config = dict(
    n_layer=15,
    head_dim=32,
    activation='gelu',
    rope_base=10000.0,
    qk_norm=False,
    init_std_o=0.0279,
    lr=0.00484,
    beta1=0.95,
    beta2=0.95,
    decay_shape='linear',
    batch_tokens=[16384, 32768, 65536],
    train_tokens=92520000,
    steps=2961,
    dataset='wikipedia_en',
)
Each number is 500 + 50 x the weight over its row's rms, rounded and kept within 0 to 999. Layers, rows and columns count from 0. Numbers have three digits each. The size before them is the row's rms in percent of the matrix's.

# layer 7 attention query, 64x96, rms 0.143, rows 0-63, columns 0-95
098:484434482454436473598558554483460486451545453499469532447510477338500455512469461520546570448565463472492575472437570536500494440443567616441579500512545538420484492494495530550518445435536501510522483621481434464447515530470503559490550545440496558491406455538520567446466417493587498505
101:498463483452409545608605505468488467550560466514466529354521465399503496483456512569513514455526484503468548442445557496485539442458520639438550503498502491473472451488472483526529432435546485526545496567488386537401554543458531554488543494527478599524437448546579487495436414476517498523
073:431472496439401548512594551486504455571524409560476476502412559480497488494424494539561468464560433496458519449406451531499511477480477563502385520503577458434389499544473433529454497404516461464580586491450416517441497520457541529492485512518457545505468463606478578523441465454497544562
095:488462431445409357581501468518544506491601493488508481509520519401494445579498477457583593511553448551490573521524485514520545467577561536487487433482516573487467493431511521526491436518483520573557495634507426514496528531537501582563563533411443505468457491415462569559528462447507445511
099:492506563444561446439426496524411482535469511484483474519459494547569467506540489365513462491529567483689465466559456462493549600581542504523514478478443558608499438499495507498513612486501554510447550526529504439558500410524444440546513549469446427529483506479501468470556555453422495509
082:532525447449475548453514516568510402551471533541559424530463552525453495578475538548575529575457522482490514574494515530502466536499435435520417524443459437559465496520579540529435485542449468457517448431392558482556514467515457516467591475527480446488567434506561547532569540434389636556
095:541516467582488460498438481514575502511442488493585586529480532549497518525515489513488401507445490545567500529576406456488404485621476390448483481476503549532489542452542441416580527557528514559408487467487509539561417411573585480513563507523608486470566483448497498542441514549494431486
082:497537490482423452454444542463483521502492537537377494500458532466503585397551398525519533557470422512499591534453485568448434460562438477512427485502501471449507534471468495433487476506461498492608565464366494544438507541476516570472423396539516490512501456537520375552573496453459463453
078:522508507553571510410444563374389491465498584411468481466529477522483494486572445496527502465468510485500423529513492504445432500510606532452462475463524535521548511400441515487435573460455483439508494504503446464506543516513457459518388476534479447383376518548508483475550507567470524367
077:513569525439502515395422474505531605396514508573586474496496578514481460460475465504582433516483464508442420507531501491528494522644559441456477557578569517470526436537520507444497600463475393535492465426446546522457488557442489464572414492548494472497469438498535455557554450504551479465
076:522524491550495485515498532623458536507558622438501521419526562532441438543499440444500579533451448416465492471511475517390470494484494468457452501482451470484481440459467536469593528443396493484493528535563477469613536538511514481599398514566589489479470488469412520432417438509502425511
094:544545492463480476430498494552434518505581554423537444587505586569527518491496563436456447502458483525542427435520444492507491480553509613459526542508590541529462474476489428549556504582486573550439500394513527403552607443593522529517435538475502442549490442518550490406584502523517541529
091:468439542519521483582522450384390486508589443508436567437508454586473507441509540595514551490568512494577465475471476487453539433513477555518492477589442512442547554433481466573499487447501475467482471646476546556435506535511478482518416518521505538563386534582434563542451483480492504516
076:461566390465491519427596495574452421457518499515500480507520581559484492480480562568547438444481551520541558415473515505559517462480467478407510468540424549523485619507550467527586548556551533510515387474528499463541460523560489489534520617516565478521465476471566501434473576475410595525
094:505518529450461522532499532481566516548455515490592524627471572633549554529484544576511542524560480480539512516503552408434403489526564465489492514460558542472414544485542508484482570404461564499485460359422529536507491487451555518502466483459459441445566540519471471499571477457611533566
103:506528507516504425454510491458511593478504569545446554464459548473583456538525419522512556513352532526457501451588486508437495535510495528560384559571511492553440507534478518428490570633589502498583470493566531517468547495467532482534533451611485465500545461562496531513527606567479458445
103:579594594385470595500528510513534457439409495389507503535507451525424536482593468444462548572452541511517441527526497498489579560464560470469587548465503469474472537397503451493520481522528484539590396521528453489492572595508441446483474469397482524527484421419501519519464500510528499491
092:420571473540405556531453482471514394455491529538530504562533565555572454480550410579408536533538497454484576584623481433463593449484539505527508592483562462480504459504549534511541417485464536463447541483578526446498458422430503455547536451517486526524513484522538458529520487540536450386
089:478457478484474491607473476506406363509509489462438498543472424546494553437475463486477514522519507499533506497543552552473424512482512524436607587470499475437538437510441525527566460506518428537582500494442455514463460422465615541545464520431502554458458520587431471379553449520546572587
081:526428500387485528504497539456528500477523489548494397484445557548483454509515460487521479479483451545471424494430521486578621457511427456563557503518526473475511452558412544544513565441363592521526495414437470439407494556481486476494513456521516544486548563523491613401523438478444567535
095:516536432530500556584564463452527504559510572430486508511617510541535492436392490398513463576564517463547543559491531462464521457527448555372567466504511446541467416532538505401414548524493493460498449485545577541538419565601589525488512488499476490435533518494550558443466468496499538540
100:535429473456428552544463610556528461439546589577467541547492417525539465496627457528524551509563489437481581452442486538458475448408497537514485476599483560554532511559468472511460480421472529443588408523473450559488472400544450475433531504477481518522492477573478582570523454547494505464
086:597500406495470508458438573510497478509466509463451472550530451462503466514508484528489492479452529458396513439410443432467544495531553497453554481599450483589513467566611472528582450504599493449489533478650538513566555497481490484495502458524419536566572612504551498525478412483528477438
103:500427507524483497533547441428605421539471520516431523536475543503462458533549442510552541551446487524544454494446493432513495542508440457454418488517527355525577481416450552458480495527523450482506418577523521550574472465496506447531391522493446466443560460522545515629493526636503428502
093:449521465488409585552436471482537559521501533427435443499425465508535449481536562466484490537469533496510457492463555521401532539477510493566408416533572498475494499574506511453472517423450473578462453494532524613482450480401540584464554514556459438523511450490403455554628453432431459469
100:485554518538475453567492509561463534469435485411563528489496509559584495523657545470446470557489509448469612563501516549504422489410471456592514463507477393529507483410450490542455532527443473433483464490477563454532586465510507629511444482422592484548490513497509459576502559483509544502
096:464506534532552465466451587501467514466555611499547521625658567482433574365518449421418462546506548451440497536489493507528481476503489466542459521485486515506495489551493467487549547539387571472507482466520561476503499510545537495548420496547617473460502472436492428535522508503448602486
094:487524490580481509426400518463525524473446575486496473467547524587563584477475561484464470622452537541495444482470479492521461464606492435532514519520521428479447428445517448603512565477564515546431565555459475467475426591520581484588489453564523523490518551504598513521477430455403445492
092:490519533468551502467490516531445483485484514470543502473455457436534457336514488409418520491522460505516464467446597480467460485510460398430491509468461509428566538552477434511490481590491461440487424480518409513504514492486489495419515478510592518436436507469628592645425532489455528453
101:527492550542571514552533568419536497471577516434505483443527494518581432442554525658487497452339529518454469482474512540473514491487518504479587504499537533554438529484453454399483545385521455497531524446474496483433477484531477455547523529447446491496501375450474555424442497507393500514
094:569525551488557503517460454570559433493537431348506521517546523487509479542571485537518529558514538458465527596408523504516497452656528516455493421502475521475436529530536594461578473503437468466456606566529472523479476432573489446559493478575484490460559517508448573460486432519469410473
091:516504527499500507528477483522420467445577430573605572512579529440454596503546494476518537500455544544455393453420555541428533477521472494515507468504527461502504463530431617463421456533528419504503517560531474494390516447505483502518435441558331544500464490560492400533495468487510519561
073:516432497417517459486452477586505441561604548465540482447564513551512477469450563516528471526479472474549536471541522585439498413509507486475543514586491590578521480453470498612475524466472494512442503560525527506617492433537485498568480470401481506600569472526559504385568541412427457457
073:468535498516531550483477466491495462468426458522486617479434546514516581475554398534558500531415528548511474529573533456571487591510516456516404460597431480522412521446488413518532511461551467447531580390538542590513534467408434456457478531570472489491411436520472518521553542477426466473
093:458472492508480508420622510437502512497505560395571540545456486510610489490464462570472461491575455556522438471573505497450466394565500569409490481511490513454486483468372562476474458473520565497469466508533491539485486437546366480513460389465462523443500487547538481616565526468516513450
074:550546556512572447546474618557448483534600492446576487511531491527553494433468534634460481461401501443457541469431492532538511514524497486565595536549529442401475381557429469444557501516451461440557509475529558432492579521484509520537462492462559511467408535479542482526503456491455443441
075:490438457497494458516556440533554529578544533524598496564503429491506538475453446492578595458378475418523486487588546442468465532491498505518543427601521535531526394447545546399460542483456479468493485564518497500460486473500495565509456489550532485583553482621464571387480455515547562542
088:475530417460574504488445470502466445419420509414505450456541435539563540563433526464539560419601481462533447474489485489447446435396495519496467428525494536494501461552552535472497582380432531488534510489575533529486511555401453512442430428517590545477492499538496566540548487471433414547
096:471472486456514476451490467382548496547513472477491452543359588551532547519562418541501524551486529508501439553581543492588537561507509561520455458580515377482559419441563506482488484544507521428468465458523407543542479518524535510551634504494468433534517519546466503494526563372471515526
095:528512443481407524546440511544520380398481519475470495451546559506423561556598390503459507492488449463424524509564505514522496553448570375457407597558562450414503520549499533427567486504514459479523457433463449536517478481578470523461532576546433483460425486508468474448523470508463483474
084:470543557460537491505467458434518589485427546593520435491365432545493604488484400506518504449527476508557511523531426518476477449533439506495546526448547520493556562468554510569561477556519551463506539474342495549516547524402452492516594540529540521556541506528532480557484615538499550556
096:489438509496658557483533492514557524511403498554491434445416505494495517611472422494528458503522490426544488513558508521483388518495505547396521467461524487502536567475531528365478503502472511558524454496458526534518433514436542500509521470534572540611565509458475524418473570484440616560
086:506436531487472478466465448495532439533484473599467472515494485417455509414598456418530374500588453428481456448460426486492538527452528461500448445542453530512554513575543519499446472517482522520550495560401469527523469496394509428439512473394496491557528483401420491469436516579451597465
098:518515505484548634556499572567488507550478572474485555495579484505473447460478497466544451532622528522464415525450481417405530564482534455540441500569514463525507481538502518518465556466574500558648499493524482479433564602518509472583462491530549530405545602460479507428572472511539513471
098:512522502539592447482467578544468463443534479448455574453549571509455471450582514521525509495474556527411448468445430537473583514420517486550424581426477444494348542512543493532516529527586441479546440432505497449554513477626534430530512516450513471426457540507538517474525552533485394475
104:456492522526477482507486543488566500405410473529487451587426520512528548565407447504478563475572505526466452525544464497506482503521448439550579501480494556439569518488534528491450438506474468536447464528389500591532463401425414522467569465536430497539537532582498410618405527552517519587
107:551528522481516495561562513518518493455459453566570509458487490456517417520604479465572522539560509541477571578392547404395523562452385540516413498525526418555540564522446516488558521494509499502573519456546474450474487449599506474493543510515543517487556513450588508474513577466546530638
108:506588563418442483456464524586411476581474490430476516508525538474553406496492510562460464535489547558503523533533503478496434515486491496486475458486500492608419546499446419539530592499473541540559559418608492516486547485541527581490463570568467456502423429562565501559512574375474449447
121:539477451453498512422557521494534528451450495575438500511475474432434509421608456594460409529586479467606555450520479491471521480445529542436462494444472468511589558527561509447445574552414559526467499564468455536521496574498444483553551524481561437609560480497458498550395475546497542446
100:513476496507548544472540501487595527395478492498502623571419482511455395498543516538521422571565442487457596516472476488523524555431547500485419543465591475558538449445480519482533419556542548563536489526512365508474485500497578439523433428542579479493544459462430485399496558495520494528
101:594496541506511549428516445406537524477506441543508558489490507496484570463524534515540485465497423436446395432453505486518539436441513599531561593555496550533516491481614492551476474462497437428572493525480521568490545482505458475539425431433542466525553451539555513544477348610482453537
120:485599463444431520501533611586462470495461579498494426550486450401600483442473467491508523496488495510576491564484590391467495511445527477491502422476481459598512566566537535442458563492479495554546541600455489442456505494476366501466483525481519559519515535500500451592533494582419528476
125:501416525457476433508518492464533460469461499515485493449474488526491493504561460496511587543568437541548590420483523525431544507542473561467402495451443514397570566547466492484623516464523526541474511539518379544505547565522498462452553488549507503567455627430440427430479611420507506464
106:469597599490510480541571466413458485483487470516486475523499419622475469482520515441513503473535509457558469472566533611520481497450496450459495474547473436550448454509461526590370510541487473447532426505510447598573583474517380429446491399539437473532489515542449514453485572507463552479
117:542436554544546497486487466399570523519512526488342467440552506489505492472573479435491526495419480480368476487445483467517514510494510534509566521420542504570501574384515437550529480488464546559555479556429528491538381457480480419519587593448494547534568509410471462496525463527514550505
128:497487618512493527545519562492435508521480526511520417473442472513524405480458553486554457493469515518483361430482529452405541471399557525400475586621437416549478539550530552490531486467545535533486448504474551538460494460529463355485556467467493505550495555525529441536528516494477453598
140:495529576543389472521537466454482444365496479505554539511467455434506555531423392443467494443544437469533611403452549418517418476532530511499508551571563521519455445602396541496491506448491519562550491474515465507507439509502504595433494522517405484487453449515549528570475456514492556499
117:490561436459506473555475445454423422499493489517528438474514569542469509442452469515474457491542405568426445585515468599538529510484496578451450438485494533496478544461472525556560498555524599510446457496437456456453405531549473487562567504607553510521424456486490384527464655510503505514
119:491456472519446492493497583492477525494521623438494531498533518542449523534490534541498475490511458572452426553510438495614513593448521469550366431571515513540507400526537495524420492500484462516426531367439423504584602479537504471554532521544537467448454623522466488436493535489474550488
129:556463567421505488430560449415497590571501437468593531502569550524523522500489574463446529461435494495511552522561472472557510587595520501408562448469509446500492522439465569408549404524482544392529525427489485474545470492479580488556603470496528446587540509485487561457478543433548494489
115:516568542576456490530470558480594510435434550514482503531555564571523569544536531487460435501538516540514457419469478462527526472526489531517581557442522530450417554477567487469478546503482459555477378537526528586515486650475493512487505572523460542500418594519546401527430527479434466390
144:520472498540529512505530517441530510535541460492514555478603469472589465440595541419509517480475527495585444482525485586351494437498513523469591505483454514475440423461608550585494460555531409435538518579524454509549415529433509434523488408478540566616537514485520528535466534488475498447
120:449561476450545395481509525444445494515416585495596457503490429561523504430511576528458465444447513513433463561474537522507540496440514459412503496593429531499441582503495410572509590451469499480516491550519426453496557469408432414549496435517606542602549490499459473538518525499537451495
136:479485517536534417528494470537520547535459512463526479469502509495493478453487523434500558541559455543507516504529461593524474490422526534504595443626561485550521480491499501574453391521416537467456579533324508440600507480578510531490516517353520521446523488521517512420585434451521493465